config.toml
hidden_size = 256
num_key_value_heads = 4
hidden_act = "squared_relu"
qk_norm = true
attn_scale = 0.213
parallel_block = false
init_std_up = 0.0456
optimizer = "adam_variant"
learning_rate = 0.00114
weight_decay = 0.21
final_lr_fraction = 0.0
batch_tokens = [16384, 32768, 65536]
max_seq_len = 2048
Each number is 500 + 50 x the weight over its row's rms, rounded and kept within 0 to 999. Layers, rows and columns count from 0. Numbers have three digits each. The size before them is the row's rms in percent of the matrix's.

# layer 4 MLP up, 2048x256, rms 0.0766, rows 1488-1701, columns 64-127
096:516529480521542507478493535412351478492531479435512530498503442584501532515587494522472530526565427512393470544543575517460459490444526619501523516460410553482517508587406480506569493530538407
107:517565493509512508470498492408401446399497589363534419507510504482506450462483643433521420645493438510546489516514480508479529514487480485477451488477547501516530537547452520447555531500551492
107:386456563473495528509515500555493472501420535431490561523409458499491538470596510533565370471503459496535431583527478508459487485452565523511527455444471450578503507493541538389534469515529514
100:504457471545500538606534484533533468469494566468554552489492549554447568429458528469512499534519454626482529497593472465511481580489470467457473463404527519583453484527508451485583486549456385
102:510400463543590480588493449519479494474369507440536533472512530536463426499429474517492449526456488498412383470540356516457501519476449444506580469526532558646475424477547419514488463565437520
110:537504594527478550527619539503530596553566500514520439509505499405472513523491522541490533540565509500546531478602508448521553422549552474446493497454556431511531511519471630519482581560465386
098:567467509540476408410553396477476466455495578488544474497534451449543576598526518410461571541522525466491480462478439460518517411502485496544513505451538501480516476514569500435527423557535498
123:578513458535505522558493574476524454582567496543516523531526466467367453389512495518579513495475528547496541546587490394538475463485443524582516572583495501590477547481535461460501483448384403
088:436566593476600471513503402505538437509501480430475533365525382512472482599437566551522487471513425518508529524447438505554462455551458524484565497457457454527591382508561475464550532423501478
098:407530515498643564538560537479557540539496608342512511575512489514459405468539501456553496486490442541506403478588452607443437541532528526507519499498527444451481398524425411475516512454507508
099:543530443502539453586445470471498510417516534524409469550521522442529351573494486481492360482492556438497486472507480558483423502495524550537572488495523429516476451514575517498547495568517537
095:484505519544640546418480604452502513553480493471543450478498561460459510512436499416521512455531362582449474487514571389426535397632513590584470527446470511479534494659410477465610534497544441
096:397499639511561492556465542506410485423454550482483547455438542425527447524484477496489498518508521484487449591533456555531464494489533489538540629469569550445451430576518596450533528498452385
102:504529505575526495438505511521407491363502469550547537497445541498493458509486510422493489522579497556503525597471489412513532417583448504556488445603453473605564404526532537475398506559509492
098:596473459585526477437560534419423468423541536545535554492401548476478500415602527514556457534427582521499526497479469433427429401528410483467545450548496556555501498441557562499440525472520495
103:448393475533632506511481505480485529575444438530501472460461498597435536455537515472483426484491528541497445495540486475448580505600519570491626517475511554629494509543486455434598446429506515
092:475525386545509481414530496518555439574497547370534411514415534475443481517424535535495526535463495568518579458509542415565460485487531565474539485534499549487568505587519471497578520444487387
068:465475515587499534480501492453477471525528559474503435400468641494450529508512542469515455571527548497418513520528506526480557524499532497511547508530459472554521429591513624442565512571439438
086:487501537469464412488518474451479463487499580523604525508447554510498536549415490473444443547567448438437496508531446446483515556518459554584475444532482477480487466572490489448553530484469511
099:509532497481430467591516517530568500469426409544503453518527512473459495569559489455519476497592554474471565520534558581491485515412446520456457428608525509475503491527512585522564495546427521
093:469492540596495497386489574470426495507531506406439426551461485465498424462517451438504483496464462447436447476478395567470466463499510553498525489442507485555517438573480480299625472479539464
104:544453464449490466407475373515590511524531497576537494497498490520502418440593521452485460505528515538541518494466511531443443448424525510504486434492566504519542486522490444471596509536440529
088:478460562488527585466436426441443498490472484444513486515496485510449504467588514544454372531627528494527337509462511517434535541523537535530520533486569506537505507597484527429384532504501473
097:432523483519556501538528579448497532517469472503590495483432503448446547589477500503528434534620494569527521492474405473467589412432503533527534477474508542478509491527518624519584513495518431
099:518536518594423535452550446479462432550604458501464476457485591446424420532556475429610424530499481519488481371489529531491510477505521545502550519486453541514473413516540535439507518551516518
095:486554505585506417467516486469541537558524539492530453454535499509483383410493474508498599541463542500543503627608479609548476465538527467566626531533431460489511538486480500479504489574511491
103:477503529532520468486582454524516523557488507405470490499524580481485506477507478488521417550435564499550442412520447582570474512504513514422597532482559551498472436508547518547516510510406417
098:574597556485416479496555536477454489433604530550542493509540480498558552460480511486507546536577463487431531525495439479483479482496487490523469532476425494497549544483478601534494486500458516
111:477437509544515540535507464479522461371500501463422459531431483532510555637484474526505519520582458483399494529560525513473512482508545403458554493449515525583531539505502460520461587450531513
101:518525422488570544438529523485563531436525546507502439474481444505537476518499525516536557482497591488560444524494406484526476533483489471591494524572451455483539461543537497481511567604508498
097:499534486559539489514477502474424518544487475545514487486525556459551494531473504452487514464478465499526550509540519439501536448558512424491616470516511449501530531584438529503533521518479549
108:497431501639475512447565408499478547481451597530572495458444547433523427414482508560436515648511483460458547515509521602492476495444559547446528588517590545456478482541556443501556573448482547
101:477483478511503462378535435429483497420507468454508486502488545508543464598503468431444503543521526456493473390500541414492629548584530471507623598540488451513541524506514485447510487502508505
117:475447474536575476498524514522454548486500546544568482495496529523556467460462522468456463487461514543610513499479441386545495551500478510539431466617574461474530519664438571492553586542389448
090:530506552556480535492593497515500537524411525548477499463488452483501424478551521542507424515475516503548519581454502554546509451558495562509527554537539451468515519502583626500479492586434507
052:505555562539459483472507499495539551414472500526501455435480510500519454530509615485424534522491544518562514565464458471551566508452410497500545519607496497422490570531477613424509569536452528
104:508496511577475604560532476503478491457527487520559488506575425519489384584494493500569494527505495445527468564483416425502493454591471465578518483468433394535470459527520471487488498587439478
093:549526472537468386581495553500487456485525428536453464503438543497414423476525478523561496484626501613546520577537484613422482384471453535506525393638503516567479528498471489474513410477470510
096:546436507481419497580560402489405530482576491454467604478496518485442537396510563439499493557458500563441531526552501481522482478468556466522492529449497487576525411510562482444550501613479508
038:479476539607472497501507502487488455480475538449532517522454578538517496501438569355542362569531501561489429497512430461459483509506516557490518491513493485608523459550472540512498509583513506
045:503508463498510436501515570489407479517410606504482502354383498555469506515508596416516511523532505534493437622599505459512512513505512508509638513594513490567553509522532523465515516577462392
100:496481415550500505574569560488532566555446480466599536444543544553405581576415486387484540575655556443513491520512510517463601502575421468565474478547543531571521484534595497519509610476444469
096:427560444558529556566432572544458432458515509482374508498474568434509568450497497494496482529560366606460596623568621535540524509468502562574462566518435362540480458537488440459460499464482496
098:396532388501481555400465490465554460523451543570517471476529464515543471515430529425582522468453540456559490425509495603499426518483534423510510497557494517582496510466458531521467574492471435
092:453468419557476593560528542478501485506503478463595501449470528535437558559482475525575528452628462642493463445534527435418426485432494493536529531489434586484514509572495476509410596513397457
091:501545551482530440525483535503527518530515584484528442492496574507479378526496581507472432505516452547489454526503478462526515509479495593541576625501482481506507404533541450525569484440507478
100:490453541520492554458463452466512432456529504449539515449435433525526515492487519489587452535536402468496520383469576533461488562490554483573475394468487512529540523547466488449466541470511406
120:422575510526480537516496545376495509514486484503484458462501471451486538529535535510599516510499511422470566474486432520473516395483548586527575578449477531444465503494528524481487588495487528
108:553490498561587496434595475425535588506465499452423467496455506498477483489446431498626486537642539508440422483567397531424450546494519488533677482555492588463564468496563506478497507569473488
096:481342531473484549431582385463519443543540597468453478492410507576511517439538570430500506566478502459399606493493547500463553544478498536532469512544490465463614509531472495448480487527542504
082:577493401535511408420593493360484505472439636513610488505473458577489539517577444453480331539540521554538408466470570425530527460404546494503551533400489438472504504564434579478521519541464485
033:426516460516549498471511499380492451498464515454473504484510490503530433503535592423533474576542432500484375499536464440533600441468577503479538472562500444521458538526497559493505570539430519
096:521432578459455470534515446483441545464483606421578473482525490544501546498554437444507414468489493428424375431486553421392526450430484446576506599592479498494549488496432470406461590476548487
114:369418545469508414457550401478472590487417560535516501538480515474478486535482572457619476516480551512499352474498499529440538482483537512520448472516495508589478503499490541479607504460503469
101:527509524448562510487438550484457586524357522489496466529497485519531586557534586528446485583522498477401473505553496478386458509515483540499579464465554371533505417527568453466488522502503462
104:493458425490586443496542513449526431561537518478460415496563441524387556618497512478507506500548480531495478484481514482457434580614537395486480444466378490498510485511463455544540435470488420
110:517440540547526395521561501507466505557471516388488510534432482551411535562514463520518513473504549453522370532507492559513586487505529513498629607468558490529539448639458486478510548539557490
096:404437455507539560463492540376539463519533522505482473500583606480473389513473549527598438544462489427484481539556451512509524429591572481593526518567497490487535403468463651466531545511508479
099:535501475494494473512645520498487509441477535500507441473389578598485614540465525454502388555531473503516531499487517428455550464536532478553492493474482506481546542559473505477440508536515512
098:575428513469572577461596523462439439443502456478525444503547533504439518430530519462534525504521452532492509575503504462470450589527501440492446550473496556485513568520451520406551404541443461
106:518384518598592571503494484453535461515578601452468454482476462586469531405477577412439493495487493520550448475534514513418476536563528468576567565423588482543506531577497450386518391536477481
098:524545522564451459475510493469428539452562583454563482521479470395508431483424476507514516535537488543553513455537414509462547513463522419564517569572480426519559493579439532433500490498469538
086:487507499524550483519453476512568449522466461452461539484527414531534468477486587519534483512484633625472483540454561437532493559470437511518453447510484448485537552461451502372586621488340504
101:427547507516497490476500456522562450376491541568522431441385507484533496487489454522551555498463493504575546558519538394588557533499523530540536594547502501492567492469505657444462474529476437
036:466409548554509503512571480458485508515521485514459496482423492506489518482550515444524446551548504489477430497583472460518504537493573598507542435497502538537573498524515478395552533540444507
111:480563503547473514484452472530498446466396545432526516511515503542439408466510514497538417537480511564494431454458469543481461494542495488480541534579570418594504434492527531534562550487493522
098:360528419419593516551510477543455443511417496530560423552497549518489564477400645483485515502561498563424411367519529544430485533597552548429471487479440527462502471497515520501540522479426512
105:543405480496522497521491439518419537483489465500471392473519476557510439542481529503565525489465495402546524452506533553497437497536509531555532486476489482506461521581528497471476540541476400
107:482434492589529472533525458510505512475536577501474468526459547631501436517572456558539463479577543505480540500471533539551509606558452461448554597631540502505482515516493661418473619501454477
114:544478466510556462514476545410446542460405518409455512534499524567444559585523520517504466544608552459497468528474508467452532468439571543492461425437457459512521449528475555509548468467518464
118:526462449594558507516614587424502401479425532492508401545449471522482464527537485299515512544561506561487482489492506406445481415565473544415472534450508543567545505480474504477566579528526542
035:475477522562470486492592495510497449478540502507531451417494480515443392515502527274494469591510490508537445459510495533492475507436463407491525545489392503583528451570502554420498490531453465
099:447526536450497537494476564524534531443567591511447416424512466495445411602494454493455451527487552541537466490448457430504443490552643437532457563499542425548510476511481507460582533513534453
099:507476454550571474462439536495528511514490533498505511439492499421465566461520525582553529496489476576560516484514478569471630553468568455574466539471491458593485504520544443479529513580471465
111:490457539519497453522562512488448418466412483460674544500511491532555530599502521481505494529519475568581520494528432514406503488468531443439513524465548471580497505540460396404605417484445565
096:476442478487511506447516539576551536455493560502567499533512484493472519483535525476600495520540581512513471485532480506520554485438520584550545489491501483597483592521518498477524425542464481
102:441500497470492551629563594518473526523446478535495536423484511472445403529535559548489425479509445473462494498492493587568484539465487425445551585343543494433491510500499600516570521480493443
041:533453498570486519526517485417566476478507601459519517492474577536459448497442527467521462648536456489525467550528477445481502544435528479526572498495502461526633493585499641371626542491460458
100:478407507513501517545592412426515511455546470508543484454538514566515425521567521492503526477539532485446527488584446493431472498540545471565468511429471451574548449525452416409505525487473450
103:551498573481495531530509551534437539502473558401564507442392543522400497721473449478559487470456519440465485537489490486531551511501498476559574622544466486576578407466526477425492535553521460
088:526421472429556474504453369529422452457480543523527513421469519452547537617479608495504478482458409424518534361456503538581519496516454538492526514430560521499517457516552481335508614503471480
098:516553564447559517554532491446481445384496609377427562532497526555399479439572517427489522495497559553542475511585455511409481493598480458462547493592500491545520431514495486472591517536474442
093:548525553630535457384505479461553517425418646473621550484564537543468420476430503451416551492521492484567484494423541470580513523567453417548565511554454496568521491504507461500494492476478513
096:589548487550491451501547517492482482404515449473538509426502558530417510473426460515581445496598475596514468519458464560423467353545511492527491441502511508531540494538414524444531541451493481
102:507525464522465474491544532583442532479505558393533491388513595499534487435509521481560506477535515532560445481494478462505567479474452446394486479524552538526483552502554500477537531530415432
122:526384509499552440425513454403561481511450515506551461444436553503531574527568546449504491508529511403555405418483478487521431492524482560474520479432448474466493543505522582452452542623474471
109:445558465528518471559497482478588571517580505483521404492538615430500397513575553529520448491507478655527531602475477469629519475512621475561524564526531406551461458514536503477554435470511487
120:515519463471488449483501433418497431489502533579532480538503515532492535495544599484527509533602495554465510520623496504485448534538471510479509470478507464450522439540461534466480490558472483
104:498503431603471524499448512520557531493530504513495429493509465475411466470488534491536456483562551491568344529512525505520464514470530486481486507485536466516557560476446493471549479579392505
097:529379493521522490565537578511418508411463517566429516474479571492494562488487514442489548575553479421442470597525501523463521521539484482538487517556480453482577508568442550502538580477478462
097:419396428564444484595535488427445585508463543499530477479562510517456439526520557487533490510493564544555503489504522424443460565441568587474558470462447473477525466513464529387486523548426449
110:562532500590646494411509451469512535437522501498523494477478512453498468487566546435490439551531491521427399558534465409474446566479465560433446570620521548513478490504494487438455452527505521
100:521518460507524442513527471498462485490526493386511439503521626438535631588486471392435532494504478465482542484484489518542585446496501537512483586434512410471466405491462489428504488569409498
097:499453416597495491590517431478447519527472484535460484474504558526554489520501529537404525462594553519513511544520467542488490457548474438420533453484535467524503512529584568429504563557460479
108:407476533523554470539488606341568578528532414509505460443477481555472519622526513512552429488494489474466539437499507435520540510516555564493544474491520521492617450540460463480554524484558486
092:568463507499619436569471500551545542439544518578456508488378575513402473522485521488581459505558503544474445524590478401568542492511475469418505510515450532605571585501493529512431506468525443
096:543507528472590486528588480538488463525473526485570514534463506502531459492438483478510473591518520478458512557472433440551528462583507567522481506498514557459510412581468596520613524517484435
098:369490529454576548519492513420485541493528578645592456503561566502470477415606458434586369477529483525506454472606497496417500506551638539492503502468507433483462376493524537460507476491533562
106:604489546553478555583528538473466533360435484450512507515536502523475436427572489436598457613547483525512369440513496557553492535464557562534492522492564591475446418526513536499514606606532520
094:498524507453503428426484581478543594444499584567578535439551550488311447495476521522524468486570562596501473533486514334476492486492585418511563477493426422519499445432496508463596515489475487
106:529453514492471614580529542473535470558323525506517522486456415478464480464531544504536448560489523424464471462442487552621411454527451502463523566529519411443550459481501499495427582633513500
090:503471527524455517439463517455513494540454551476473501458470450454541574479516497503473397526474482462463499470466465533507585580510579555500551482554459473514492548516548491448535501489516514
106:565518497547457432518493528485468553485554574440460457471448498544532461477477544417437378513634546438478369522627450527468539478499486481442471436541551490506520448512573642495500469572397387
106:452479523521410468411494512472587559540526588528486409515477505585436501581425542420465452495544469464368537432533554472532528492589514544437492508542434461585623412593593532490548523494458493
090:466423516526535420553487486515485458554414428518549541446526495521454526498525447504537506517584551481484547405549484341491531482464524554545468473399475544476571517579496475414614626460474433
098:536438509496541593593551439594357403380524531503546511501481667527527504517453623480587514502521523430496484499494479421521590472501583448351497537518545538551506473490448521521484433585447531
038:563536569514569459473542534498536545496502601483524473418475613520449510498506556466487443527561519507558456578516458387466531557525511504470531492490506488508530435590506658432537554595477290
095:502426551465450540586468482477472444565557524469603423472583544558552523533474516534523486514488462514493577403519463507452465490557464527472541443609510470491606466562544523398479494500506522
032:479478502566521500487586520508382501498528607422539545435466489505392490513498478448566472629472516500559379498537490480536502482467505523491502498493510425515545497563533708495511557497460408
102:461549541601499518465628511508484484484500429441583482502507512403470544456440531570479533537614380591570420540477369483592470404482441466540527506552561432539506384530557542513562508444486395
093:445454542626475617435496464474456549551462528507443573459488561478457359505513511553475485472515424439495577504512609432567534476445564515486512458479446497543506551541422560514491552465416393
097:481557523523443502476555516519477438472407544462603484515562505484452468522559464516553512517486476487523407590512485546438565556494502438571462607548448443560510641495451571453508537475498507
109:429406455546562465430535497493450510455527582498521449452492543553512410526513614386470483522509522508507477567562434417524514425573541548431449567581503438508613439548493445495591515503520480
095:487598471584520464460487463475397506471571577567572492478541517530540533473466486458488508477627457424532449532511589457532556538528500400451562492505469453459495527538444564525575489574461557
103:542478462515491468428467452476544516486519586525477458489507450500423501469518487477470527513484490594559523527595421460473466389452575477483493457521525479506465535468489452482473483569518463
108:553559529536463550483501608465500503520548528479537462473502509558420481481472515393536486426496576500517435516528515501498492490544500506455428528485413452558513482568409545478490490539458458
103:432468488519390553472546491512415538528418535476517502522495523466422488512449498516631441522483529639447372475493502534470503505349475545560487490504433474628457504518457566432458505584519552
115:467527487579472559443497445514571504489523547374454435524443494506447494607498453488516518473476460448466573503512458468501534541486570472609603488504515495524516417546479578454515508482530457
095:577455549521483492506448538456475577556509566468495426486470492471535535461441523423468440513487406544457487552454507584541492589452509454572607503502507522575500457516564473429483492581467514
102:480538443489507590428513541577558563480543579517512397506478549585502420641504515495533494533540506465583425487559510511496435461431505501541498584546506500519580472504473550522572496579529508
096:416503502537529522451488528431497591567437586471482530518397449491513510539418501509493477510515479479526477501407552488499591456415530406517509625533537600552531530569471413432431474553475506
138:566538445505673450450505471427512539476511485502482461481482522527384500487520569522505478492621441474529450604490471431410601455468490463539481541559495522503507502597496609477492479517490476
111:471496364518497589478571512513462531557570540524529464480565469488450464495476486477472461520545470489473395508531498503470531506502459472548426500496462482560512546584443493410463495494460428
109:516503521495486532505527517514451559486399456481491399540557423473554510414487535539502489468650545565450433595520504471450421467356461487566453465516454378493558489569544492466519506520471392
098:568613555472494503482463378423570468479522524502484492561489510481447511509612539440477506545537579540543526471459529418501491440600533560558419504443553548549507603478450536369502596505460498
102:521510496550488482463487506460468506416490512497469533403506547432425522469481511485554585473550483488507466472496425486588487516443474455458533535599501460589556526551542546457450520473513485
105:492545504574564497423539489477487533530397490527447473446494406541443438481531547447542481578467518553520505513542576449556527414550610557483599476517527497493489449534476497466435553539544481
103:570542416491483505519545446515455512594519610434490460494310500460527390498484505499481454531531469506525506575486486438506442445425534487587563459520541492470501425530441499465439437501548510
104:441577540469492481527529433521456520463578527548499564491492434502406540534491523555530453536493486561441506542462432486541470457503427473505507453498495420522544463561525545521464454535481509
093:474525461487469545502540634447449551549442507490407460521471601445440578512523580480522545535581485499529467478607334483471498481403517541552599504436526506461535454471481440386535506424473470
098:478479531529569531572577514484454488543502500346492513411487599534580591500495561480431443556469505573466463502523445452581513539452551386546531425393516442524484422528485510361519517446562509
093:410470458546436509589444420504408520488538484514482568472486443514500486584539503529487536538481411439519459580483597564533517545401525512450560528566495515513531448497525503444422542502464454
104:488421539545467466497515478491518485534404500542528479436407479519485563584508500449469427489559500498465429465519458493490446454494462481503575449422443470496520517486508497493542729562506466
107:465512460564496445454555627466495452437554513540411485538490554521403511522480520479527524481541559611536476446544430445421520497516478496587478482483493460641500618575503614471559437582443447
109:529475569507475519413471509553500566555472562560511422472518588528499539599602497449437496544511516498479465494450523483422519439583493441534448481425457546597483505555432646485527488550485461
124:490519441516477557461565586475516474537561501541508493501562493465364490488516522485569482479518497588496509444502408520465457443461604417481512480488534440589496452528492451420489458500461482
101:464468452546521539481508487500510469455503420572481499525490477489391527414443598496558558445499496520493496488536515537518477516378512413431571491463529392512516426526561519511537588495389448
078:515412457536520480502605559409474455572563454484502427448461530571443485463409476474539442468478513587459540523557470486508525407487500481514481473451514553484548464506480498488491469456470511
098:439413457598478438494504520529538485505507521523587387454539495556490566472468532424478527524433476546489458480566458489503581469536465566479522469504576459522568421553545486465560580521461461
099:564515534470439578438486539471526539542461452491430502438497513459530463458515519561459520508516560467475511482588448432487531430421602390489479457513468452550529548510418578484533510459507419
038:505471495532491498575491509445541487437501610481513511500481500489329537526530576476499450548562511537438481513506508403514480482531582499458516552493522426535544535534523636506542519521483431
105:531466460464436432552487510473474577559414520480492528465488482499508449595475663409472482597535424407447456495452498540498566538568481483398508571468521503526532508553477486451546510587506412
105:612452473535612541519603456502490515538516507429450457514444574540494543494495661464547448547501470616466475452503465528445445459474470555470544457438521459445488381487568499495494534474519520
100:579560530530522503525492602554485593526537500373525437544467500475428454602482480404410502493548472505492454373542471433403434468420486535464537561467537499507530526500587568452499540483501497
097:543447521536571409486412530427504529550536553547491498497422536515490545435570558478501476497595509549494485504506477526426482443514516483518517439433463531554471541488491449487634517462450520
093:513459462594418447565494530513482545542539576380414407566436507493528484535457481503567479527508567580517496453468407528596527499491515560559479494512478461555513448492473602442478388553472524
106:417430477525451589468491547580497456470507527560434599485519542550521488441450526524474508501442522505444403482666400500398446546437550514442461595451474455560510519577470495472437548520526427
078:553498487473451475541480454504474579517593574584532517508490591538512445520483520415424488491488478525475452491475556458517556600479583531473546510547500486524530416512503524457501477516437517
098:442553478563583408497589435514482508548433558517553564466567462508525452465581538530559445536511461600355469580517468473522558478521539508450564533505471480563492479512470463484531434479505488
036:511462519597509519505569494483475476529475510521493470347443532527504423554509562507509427585505516490558463487573360483518459539495527501559500502477414363657541555561473550478496610533442471
091:496524499557438487362520578539609528469527626457481566453462441507458413476452533520510490480507467464462469436479477511605558438516505494545493485537493490601519555481475497462548521543478429
096:454457489512608491664447448524564491485500486503473501503426507475395545556526482554505420584543430450398529490598508556441463507504500488473559454554529488632490528544535464541452463614494426
096:455534479541557482423516505523460519463508574423593410422496555531490534553464563455465475448543408466487405402542523559570478490525417570475525535494501516466521425506475543477535549549560483
103:579437439473535399468508424512499472522483491488537460473445469519563436524549586441543330571522585487506495529611447486527522505425445537405538483486550518451510439505446456473547570546479482
100:474429426564538421456458439538400506436460453444590470475499564574501654452480581501517514484494566599547546486490480465547543522495514463472486465517449557596536548576501499500537490499366442
104:600564529467535419519495448559508467503518541395490457428567532537523508615538562359480400523554583488530417480452461404533598375526570467569523512519545552542545478550495489525448451633429505
098:498519454486489495483580473547565543556455503416548453468403466425554532538432483559532491537485442490470426535557328558503442474397571395540476525567534410526544540502547496488526523538481472
096:536554535503528460486509513372566490516450541450470458453454425437533536460550445548638393518463501562493454524589491513606473427480556486617543492536586520501522479453494411499474478562508511
101:447475477641520423471470495442494474520495535520512459416475610433417547520516533386404497494537505537461420426543535485481579445519506551571520480522511537464559457538533478448534477597507505
101:544445523493467454465552534457561494468517595478453467442433425509431498539537511389569460529466499471442455491470421434513587448561549582560477546584486552570566509514408515453521520476497464
102:544414481492475595531486488489516462541572506445471524535433502508562499485481582422488411511488451547482489471611495526438479550434575370521533546461594457560428522510495532451461444525471484
098:523529597547492420462501558484588566534482472498464499487497490520506466541488515425516455465474499529386490542538533436547509397598572403520504515485494509489532453503385509493519584551468496
108:553447603475537536511453498587534510528546490495440441530529488555497584423533518504481482568546518508460441536487472510422501569559440451490551498567487490465544561550432511525511470582441390
100:514447545534461486527517430500452440455557495496441431381514442473541542535475547525478451496498383543527476561438499470573425420474572529424463567532594533411527420519599576412503562586523449
110:494513486492500500389561512400547547497565488495542526534389501543550553562588601398444487594478522572485536475581517419464572556527515458448537492548532512490565546600503511434476539500473452
106:589540487485556501515407480450394510522549489525503521482495489498441476435514527505524339542572441551399579560608507455503565365435493434515559498541506495514507519489489485523458520574507482
083:476507498547507522419471503510484608540487499496531517451367535540544514507498491470524486492506440516462505451574474392474484451503641448420488551598464494591509593521379493515422521530484479
108:409534524583601421459541505419463526501400489532462493481523480443535538357502605513550494503499429556464521592481392506487489510495546515430545454436524391481568407553591551508526606465496486
100:526496563500478470410543516526518397516487514489439545457413412538559470602487453527509537499440494458472405493541463519542523490470610569467547500498490423565548529485434640470543484493546513
108:527448475498578488588554537447446557588491481505495435492363528458445512624543487531575511555541474442441455547554458454428514596458563506481498569493562437509514425527427583462501528515538516
114:555523469586443568537656535400421522460521526523625530484451497527491504520546509482442531548519514506524424504594505461568512485572562572541469514469457483479480530579592433529494536545476497
098:483508574497506451438520550546443477539505541484462444401587507594518583466494433508533479475536448483518516446451542536574529586618501480417574596499529515661478498491432474453486457429494402
115:513480480553566460427487474484499518499593508542455484495449501578491529469522550452524529601551446573527548514570501499448609434381488446418475424536517553524465574562504574514459573474458481
107:558467437476403458556420523536570500458522455561519528443544538521389552472617536543510524545508557500482453492550510503545571481437559555518528562513567457494490582479507474459587546486476458
121:564483567492492496519538436538477456507517505405510448460412606503480519501471524428516567512562503481444451526485471487497568382524492459415542555532518385473576515594511530465451467605474458
092:544528491509550503509472424517518433459569539510475536532504444501421516542491538485526518541479500469404495470584501396500575395570510453612548568581526458546578488558429503450523530498565435
097:472566493430619457470450568495544531538476535441453510464490519434573451416575497477517399529432619413473580548511522422528597522503498555503502498570521494481469538479479544497502496462467482
094:463478543522449582393462507489484453515429554474590398485512501472555500505499507390509542528515504484433485492422527517576502531526583547550460602479528464461549493581488619465596498486396425
134:484472431559472548438491541553531486481535471403483587489543556502498528492542523505571534522553547543409498491524419468451571489463563579421473499451430495613524527597472471447481533491500500
097:472487468476476515473576421448440505531451532430546449585532517454505527495480543550482434485475552499579389586487480471556483521542552384471568575471429462486535493532592443462580506461489479
102:472527518488572580571596558548430503515499485433539448472423503512482421535528478562471367532619482462441458456544489456469538583446477473477576546427557463476508480515597663487477538458501486
050:516509490568489553486514494414502433554505534475452554479446492512407449487487529465580475556581547470421488495563466515506482496486577461441587554484497527537497505610520619326520516512490417
104:574513484484576479499536579549513414430474453429542484491476495439502438454436541490592498495606525468485389532569537552568457580468520519572418544537465473430494467514529470508612512522510534
097:466562570459583526492519520469590526563442529462552564455481483526493549490531463541615571478422531542511473394460459454525460442471547518396575531460562500544503486517521496502567512442501483
084:568541581447519505494462596468603461504481529505433471509423478421399412525473476466564484583501505453504495495533371501513509501428546486505455581485570549607474421440535476484458599475510481
104:525494549512459533506511541378517588469427512451421500520472489446587529520497472466512480557504440464481452412483480454460556421455570500579650466564543489514551470529457536506497522542554483
102:504549541542530524435520486423537506531431573516469545455486474529479475425660528480526529640508425571506466483600513477561527446434593479463465501549523501590599577490451551469538468596468502
107:488509589515571485532468452527416540544494623483448500462435455514398481457475547465488543498563473562488505470483559637453497530545553516410544490581512455488497430583543561446469512510511510
100:443489550564480541517493574490440531486490453563543491479546493556476414492590490542506470488566462539541494586533501507429551493525642526487498484544549563485457518527544566502477518518395520
098:477496478485536524508535450532558502560530570453448522421375439445562466509472489500494516500423499489518595590450482446408449406504464469474498464557520545517549475498499551489443558523486469
116:481482595500448491544671430436396500444449568543476545510524543514574422453553581382526446554464408494452407569581461603544477537517557418515527488416488409485562395516541476480529619481467520
108:544468407436515451511496454481504499504544587513412460455478536444470495536592624535458453466559500446427471416500461412516546451619596405590500425445582487574519465614524473343615506520439462
109:501523550478529495472564504516433440539519585527541456502545477469550500491533460439492491478540511461564461364494415463465495490580549582519523586557441460497588472486527499528458565459522495
104:541500437494584530448495448457555445528499484555486439503400568558556493565487504517543494493653423538530482594566477525452528459461552441508531392548478542518545545550465495492545515653479513
106:430399529488495574416590418421566606459478515435458457487510523576513418525582567503454485525505441598472434448573536448569471518456546566423445491453431530519551482553468626414525494437539471
088:507537579655455467402498478504553479485560579579550521469516535426480601480525462519506477473550561526469409595448449373583487500438460465551442444489499442567513507478401489367574547529517442
115:516480492477379486516527426516540448383557474421509488465579556489509556439465484558598544518470509537558451528492536495510556495512503502468549607564561475549587553510560505520570497493524372
096:443474541596501534515533528454454503510523570570476511422445495481503480562479503466463519509567523515466514543554466477567434491472479503544512618457561456450506492613512568444452445543463497
100:412416462573650552429468534538474563507490475490490374455450633556516517437541507529517511474522531523549482414451527532526561548548513472503518508496496544625512458491459478533554517509503458
093:455546494553448497530481544464486436581514483581492496503492571520412417460548594560532449556574416593464530519520449410439450404508495477527580432534565500533579456535492583489506593436424457
097:562493528529542542440459460549424426508501546565572534472478458451504463469524590480514491485533476499499508543514511495596501415365592442486438438528525413547535536464555546448486482513498538
102:488537476501489494383548439422493499476511582488556469466381483456625470590552512504466526494457493466532531487527503481497513496485562513470498533465536521507545564483454578483539519502495506
103:525530524527466507508489541331535412454551548531496556440512448547521341461553455434551427483550531516575478433493552551450488505463463551479467560532507426466551467489515504473543598548444452
101:483582579453525485515499463500499559542509601450493568471380461468586496543474515346492488597501554519418488585540458561490471531466569514419473464514560407521501499517554510362425530590433480
104:528455500501508549524595555411433475449484512460572568501493437613494386581593482526476368564555530489538528527487577427520485472446572443566485540536573503472567483556512507527514551531532509
100:489528541495494523491533477556517553456471445452593439519459569511489548491470578460500525428598564541551541496567511532461419540420543388438502570514606478497530574451410453479576494489484479
090:451533501485470489487514444510461473518484606384409498421454541626552431534473494439528513504488509497504568593501492513448434528477494452487568533516562452583460503493510534548449439543498436
101:411456543480535596423564611512510556407431517459460484429432471523429440485510561526521519503473518537509540453522542501512529504416549455499662528466493434504613617498454584410547501494426508
098:524487575586467451436623514438487555415481446470584473534527527478622510503533482486500494576554597493468501434495468513542569519535458420548452505492497460504507448592557500456454438523466445
031:476495597513515419496631457474450505528439521431503493472360496491475484542477526494674488544535479541477550533553460496516500546478536516535550481542486426509577456485518516454515515538322380
041:491447446533496560466515457479504500496512502486507435501493496499515387443497552457534497502545505539540414523526476487483597430494502538503699518522463468492573508557484583453525523556495501
035:469498505575529497460566530482512394501547511471514486316487484511503367550536530446511497582545456549464410530502504490530536398494526500460550487516502515522600567587491541377570522543419483
107:401431489554452528543517630511507505449481527431512448405524549430557471485507498517479533523524572562528425544589498546537428510432522538631589516442415488521608457500475431532609533540480463
110:580500505524557432469478474465526469444516475541496432426535609538508516529518513511459503536474549425544494436478482419506551473485540529540487485547442505543494474601577537460500567498501460